{"activation": "swiglu", "init_std_down": 0.00536, "schedule": "wsd"}
Each number is 50 + 15 x the weight over the matrix's rms, rounded and kept within 0 to 99. Layers, rows and columns count from 0.

# layer 5 MLP up, 384x96, rms 0.136, rows 138-149, columns 0-95
38 27 22 38 59 40 29 60 59 57 53 53 57 09 47 57 56 71 40 57 17 58 32 38 56 44 18 68 41 59 66 58 24 62 31 83 51 53 44 48 39 13 46 47 56 52 39 69 60 66 12 44 39 41 43 55 43 43 87 61 54 59 50 39 59 46 68 51 79 60 41 67 46 25 21 69 53 41 71 56 63 65 17 67 23 39 59 42 44 48 42 50 53 37 72 49
48 45 49 40 53 40 36 71 37 37 55 36 58 33 52 45 66 34 55 16 19 45 67 63 37 59 35 32 46 71 49 36 56 65 12 36 61 38 28 55 27 42 65 60 75 34 23 42 76 40 57 54 41 45 61 53 44 53 27 60 24 25 43 54 67 58 79 63 65 51 41 38 64 52 60 43 66 22 72 43 47 47 46 48 50 42 67 76 63 43 52 78 16 23 85 78
59 67 57 72 56 51 35 40 33 44 47 48 90 70 66 46 59 57 40 26 58 58 30 31 23 63 63 48 44 46 31 65 78 79 62 61 44 48 40 43 80 61 55 49 28 63 87 44 50 65 45 58 50 61 46 50 52 60 63 70 04 37 65 40 48 39 57 29 44 64 48 45 57 80 63 37 62 48 59 76 57 27 51 46 21 76 52 49 53 31 72 35 30 50 32 57
71 67 48 43 42 37 26 50 74 67 28 41 50 09 60 71 57 43 55 66 21 40 73 54 47 62 70 50 55 56 58 24 11 51 35 30 54 75 45 53 72 48 52 54 33 17 37 48 57 53 78 57 56 58 31 47 50 59 66 26 32 34 61 45 64 56 48 48 59 40 56 48 76 69 58 72 75 31 46 78 39 56 38 30 36 52 73 35 84 58 44 61 59 50 54 35
56 65 81 66 68 30 82 37 50 26 63 49 28 60 71 44 27 18 61 72 59 54 37 51 57 52 61 31 51 32 21 47 44 74 33 57 81 29 48 90 41 65 31 59 37 44 26 36 46 38 58 41 53 35 44 54 63 48 60 38 28 60 37 79 89 66 52 46 32 65 34 61 58 49 56 41 61 51 43 53 46 70 60 55 38 53 66 35 14 38 46 66 38 40 66 61
73 35 52 16 64 50 49 42 53 47 65 60 72 25 44 78 10 54 54 62 43 61 35 55 17 73 54 42 65 49 35 46 60 71 67 53 26 61 46 36 43 36 46 54 80 35 81 48 30 47 28 66 72 41 90 28 25 41 31 61 36 59 70 29 36 45 44 61 29 59 52 44 36 40 73 53 30 38 30 40 41 32 56 21 51 50 59 81 70 40 40 38 70 48 44 16
22 39 42 33 34 43 60 40 47 79 34 35 49 66 73 51 50 58 58 32 19 43 54 44 46 36 66 46 39 45 70 48 74 57 50 31 33 55 42 51 34 45 22 51 25 60 48 52 46 47 50 47 84 72 44 72 48 10 52 71 55 47 58 81 33 67 82 46 81 55 51 43 52 70 60 71 35 37 41 41 67 75 35 45 49 45 37 66 50 61 49 63 61 55 47 52
48 40 33 67 43 17 72 25 50 69 57 52 43 59 58 72 56 63 64 47 57 60 73 70 68 69 51 50 48 55 58 34 40 41 54 57 50 41 42 27 70 39 54 55 49 55 43 39 68 62 56 21 31 49 56 46 41 64 58 97 38 72 50 73 44 62 80 43 55 66 79 41 55 68 81 39 52 76 30 72 46 22 67 47 62 41 75 39 59 46 41 62 13 52 42 68
48 43 16 34 49 34 73 38 34 55 36 76 66 81 48 29 63 53 74 61 43 40 78 52 59 38 80 83 50 45 50 51 39 48 48 62 47 36 63 52 43 44 52 43 70 57 46 32 36 62 69 54 73 39 14 75 42 38 29 55 42 31 52 62 46 99 41 58 41 65 65 64 70 37 28 61 37 53 55 44 44 54 43 47 30 63 56 52 46 74 55 45 48 61 74 42
54 80 53 50 60 72 34 34 68 63 40 47 30 58 42 46 50 54 63 69 27 59 31 83 57 52 36 50 51 36 64 55 58 56 28 54 59 46 33 28 24 42 31 39 57 32 58 66 63 62 27 31 49 65 27 54 66 51 49 78 44 50 51 45 66 44 51 34 77 39 44 63 44 43 18 43 57 52 56 65 45 38 42 73 62 47 28 35 57 52 20 40 52 54 57 41
90 54 50 38 57 52 40 53 29 55 67 64 42 38 69 45 27 57 53 86 75 31 52 63 39 38 68 46 19 57 29 24 47 47 59 57 71 56 43 37 56 31 39 47 38 70 48 26 49 66 70 49 63 44 26 54 39 61 44 88 47 46 38 42 76 68 43 59 32 38 41 46 56 46 42 53 34 68 45 46 48 50 53 58 46 63 46 49 74 50 40 52 49 65 66 53
53 44 34 23 57 34 51 57 26 57 00 57 37 51 23 49 41 45 48 70 35 48 56 62 42 52 66 49 88 43 30 49 27 54 35 62 45 70 70 62 75 41 26 81 22 27 67 56 50 43 68 53 50 61 58 64 79 41 51 56 33 39 60 59 44 64 49 41 32 47 55 26 51 45 76 46 49 32 37 59 55 46 55 51 55 41 60 32 84 39 52 54 17 57 70 70
# layer 5 MLP down (transposed), 384x96, rms 0.121, rows 138-148, columns 0-95
43 36 52 71 52 62 63 54 24 35 36 31 61 40 58 66 46 40 43 54 45 71 55 51 83 51 62 51 38 53 41 48 53 37 48 60 51 71 62 38 56 49 49 57 56 75 44 43 70 61 41 30 67 78 64 23 45 74 44 56 57 58 24 49 64 16 59 69 81 32 54 49 69 34 65 73 88 51 45 85 18 60 43 26 56 51 58 19 50 56 45 33 62 73 41 66
32 52 48 16 44 63 47 59 37 51 72 54 61 46 51 75 49 65 27 47 21 31 39 27 45 63 22 66 51 23 82 32 87 59 70 71 27 64 37 55 59 54 54 27 43 66 03 59 54 49 37 37 66 40 45 47 41 40 36 73 50 36 55 29 49 50 61 53 27 61 37 71 52 71 72 61 22 71 41 39 50 62 53 50 34 59 59 28 59 41 74 33 40 26 40 57
58 42 82 49 41 72 53 40 34 60 67 54 71 56 68 82 48 27 52 14 62 28 47 36 26 50 44 11 47 80 66 52 49 60 88 45 53 42 49 60 39 46 57 51 53 44 77 54 53 45 47 57 53 55 47 73 46 52 47 73 37 39 41 31 49 40 50 66 54 94 51 45 70 54 32 73 44 49 52 51 77 55 23 57 38 54 33 37 29 53 50 43 30 37 36 17
31 50 59 61 42 51 42 34 55 56 22 62 75 56 56 49 14 49 46 66 55 34 40 54 45 53 32 56 48 47 33 29 59 30 65 46 44 31 32 45 70 21 47 51 37 42 50 42 50 77 54 49 55 41 74 50 56 32 25 43 40 46 37 45 52 49 72 51 70 53 08 40 73 41 52 27 86 74 57 58 62 61 49 40 28 60 46 51 37 70 45 22 58 76 60 54
33 61 52 16 45 68 40 35 56 38 58 46 78 56 14 89 74 66 16 56 41 64 42 48 43 43 36 35 54 59 63 61 36 67 22 48 53 65 56 41 62 37 51 19 60 68 44 45 55 69 61 70 40 50 34 46 56 52 55 36 56 52 52 34 55 25 49 51 58 15 43 36 44 50 81 79 37 55 62 48 52 46 63 61 55 56 45 83 50 77 61 16 70 38 44 62
63 50 41 22 51 38 65 54 50 42 58 81 57 38 58 60 43 78 52 47 81 67 56 44 21 64 48 30 51 63 46 44 78 41 62 44 43 57 50 43 71 19 38 60 57 54 85 70 91 74 35 42 53 56 48 38 49 48 45 53 65 33 54 33 54 58 40 37 06 54 62 49 16 51 76 74 21 19 34 59 59 34 59 41 34 31 31 56 43 58 51 59 71 59 26 39
61 49 58 54 30 33 65 39 42 62 60 56 38 42 67 39 60 60 54 44 31 45 50 34 52 37 58 52 51 73 74 59 36 51 71 50 52 49 65 69 47 36 31 60 60 54 39 71 62 56 49 58 37 43 48 53 58 33 59 65 51 06 04 58 64 71 73 47 52 60 67 61 05 66 55 39 63 40 53 63 60 49 36 49 51 30 41 67 75 54 79 55 52 38 98 48
39 23 27 25 21 34 60 28 49 71 61 74 63 51 52 57 27 65 56 58 53 29 31 37 77 48 65 62 36 40 79 54 56 54 26 40 48 59 44 30 55 49 36 45 71 45 78 63 78 62 22 45 46 75 67 29 44 69 52 62 68 65 45 53 57 52 68 45 25 37 60 57 66 35 56 26 32 41 49 70 54 50 45 61 30 59 28 28 61 37 28 57 39 23 60 46
42 57 56 42 18 62 60 49 33 32 58 69 55 35 43 83 92 50 27 70 66 18 67 38 57 35 77 66 68 35 55 58 68 49 60 34 64 51 47 36 29 59 65 53 41 57 60 52 62 83 52 30 29 81 44 50 39 55 53 57 60 53 29 57 39 51 47 38 36 60 29 40 55 48 33 81 45 52 47 33 32 80 54 53 39 74 66 54 35 61 63 62 54 59 58 31
73 49 50 54 36 65 27 41 49 63 59 48 54 95 60 50 48 71 54 68 58 55 46 46 68 64 57 79 21 41 85 63 52 29 56 59 45 54 48 49 80 54 39 38 67 45 49 55 70 32 30 68 58 27 54 31 71 54 66 56 51 67 44 53 22 39 58 30 47 55 41 47 40 41 57 29 45 54 43 73 50 44 55 57 64 32 51 43 64 38 68 38 22 65 39 77
74 48 55 30 42 55 36 57 34 59 63 54 42 53 53 78 60 51 62 61 60 23 27 56 31 49 59 28 45 71 43 40 54 23 41 57 44 26 66 41 68 47 67 66 32 37 37 53 68 29 17 55 46 62 46 68 15 39 30 77 55 67 48 77 56 59 35 44 67 67 62 58 60 56 48 49 44 58 62 46 61 44 66 65 65 44 46 50 46 52 58 43 37 36 68 50
# layer 5 MLP gate, 384x96, rms 0.141, rows 139-149, columns 0-95
55 44 46 42 67 59 63 40 43 58 66 48 58 38 54 36 28 25 43 60 24 44 43 40 64 44 99 58 27 37 34 54 55 56 44 67 55 51 35 72 46 63 54 32 37 43 46 66 49 43 63 56 53 33 53 77 40 49 59 69 44 20 73 15 44 37 35 55 55 47 42 76 31 57 58 37 67 39 42 36 11 68 65 44 60 20 78 54 71 43 42 45 41 40 51 11
43 52 45 51 36 39 67 55 59 73 58 48 49 63 44 61 40 40 40 63 76 62 51 38 41 39 28 45 31 73 47 33 54 31 64 46 15 74 35 53 39 51 32 88 38 42 78 51 48 47 47 53 46 59 36 49 24 37 87 65 32 42 38 56 28 42 33 47 64 58 48 41 81 78 43 37 60 60 44 63 45 49 50 35 43 33 30 24 33 48 76 53 42 21 51 65
54 27 61 42 51 35 48 55 37 42 28 66 45 52 50 40 39 80 69 42 40 47 25 49 45 47 42 63 69 69 37 73 61 70 64 36 39 65 55 56 69 46 45 43 34 44 65 54 75 38 47 54 42 47 33 57 77 52 54 57 35 67 39 45 34 40 67 79 57 21 53 36 54 11 50 22 32 46 69 30 53 60 60 41 67 41 52 43 43 57 71 31 19 76 33 44
80 71 66 53 55 41 45 43 56 50 63 53 09 41 54 11 28 30 96 39 62 62 61 47 55 48 46 55 52 21 79 29 72 32 54 37 78 31 73 39 36 43 56 48 68 38 42 45 53 45 53 24 71 67 42 67 40 43 54 57 21 40 74 71 63 66 37 56 38 81 54 39 42 53 28 45 51 53 56 57 65 76 46 36 32 44 49 35 64 38 43 80 31 34 40 43
87 47 26 32 43 29 49 41 30 73 26 61 61 28 29 28 54 40 43 59 49 63 61 52 23 58 48 62 26 26 25 66 48 42 67 62 21 35 36 66 66 39 65 31 64 74 58 51 54 65 51 28 19 39 47 41 46 47 40 59 78 12 44 61 55 42 32 39 33 41 60 33 55 55 57 64 51 24 37 37 54 47 60 52 37 34 54 44 23 35 66 38 36 63 40 27
70 28 57 33 62 83 44 64 29 71 17 40 62 74 58 40 65 49 62 40 47 21 46 49 27 42 68 61 65 64 54 35 59 46 38 45 49 44 43 62 43 33 52 49 45 69 44 50 65 84 55 57 59 78 51 35 62 27 56 69 61 64 59 43 31 43 56 40 60 45 39 47 61 36 79 35 44 24 85 51 64 74 64 33 36 59 65 70 74 68 43 72 71 29 65 64
69 54 41 66 65 41 56 49 53 66 58 46 64 49 57 52 65 56 78 60 45 61 68 49 41 31 32 44 56 28 43 49 29 61 30 80 30 49 75 55 40 27 57 33 33 64 70 11 70 26 34 90 55 35 37 56 58 50 63 39 49 43 52 47 69 67 55 45 56 46 38 61 13 27 59 60 54 31 58 50 56 43 54 57 76 48 29 53 57 68 53 72 54 56 47 69
30 33 69 73 55 59 50 50 42 56 59 57 63 44 32 49 39 25 84 57 61 50 39 52 41 67 47 62 46 69 65 61 61 30 63 50 35 41 49 31 72 45 77 19 60 50 08 23 44 47 84 54 50 46 51 51 30 76 52 41 56 36 43 73 21 75 41 70 39 55 83 48 55 48 50 18 40 60 55 62 50 43 49 60 74 46 55 31 53 45 16 36 47 46 45 50
42 35 42 56 52 44 41 50 38 63 53 62 29 49 84 57 40 28 54 49 51 68 60 61 58 59 64 38 54 44 46 37 39 57 66 56 53 51 63 41 61 50 28 17 61 54 54 58 86 51 69 55 30 30 43 54 72 68 52 14 60 35 72 59 44 45 33 64 55 52 69 54 57 46 74 68 58 49 66 73 54 28 36 24 44 32 58 64 35 47 47 39 28 34 49 51
39 53 60 43 58 76 52 25 59 52 59 46 58 52 44 69 80 55 44 63 38 42 55 48 38 48 44 46 59 76 28 44 52 59 47 51 36 70 47 55 53 31 60 24 68 48 43 64 75 50 51 38 58 41 46 22 22 41 31 52 41 52 37 44 31 41 75 52 73 33 42 51 64 41 48 61 72 44 61 51 47 52 39 41 50 68 25 44 32 50 58 41 72 62 42 53
38 69 78 41 39 38 37 55 59 80 54 41 52 62 46 44 07 62 77 65 28 66 41 55 36 51 61 56 48 45 20 37 61 56 89 65 60 55 53 56 39 38 57 47 53 55 31 36 52 61 31 34 23 63 60 75 72 38 77 73 52 39 58 43 64 57 33 78 74 43 43 61 54 49 25 41 66 36 42 50 53 36 45 57 75 64 65 61 39 65 64 64 34 38 57 48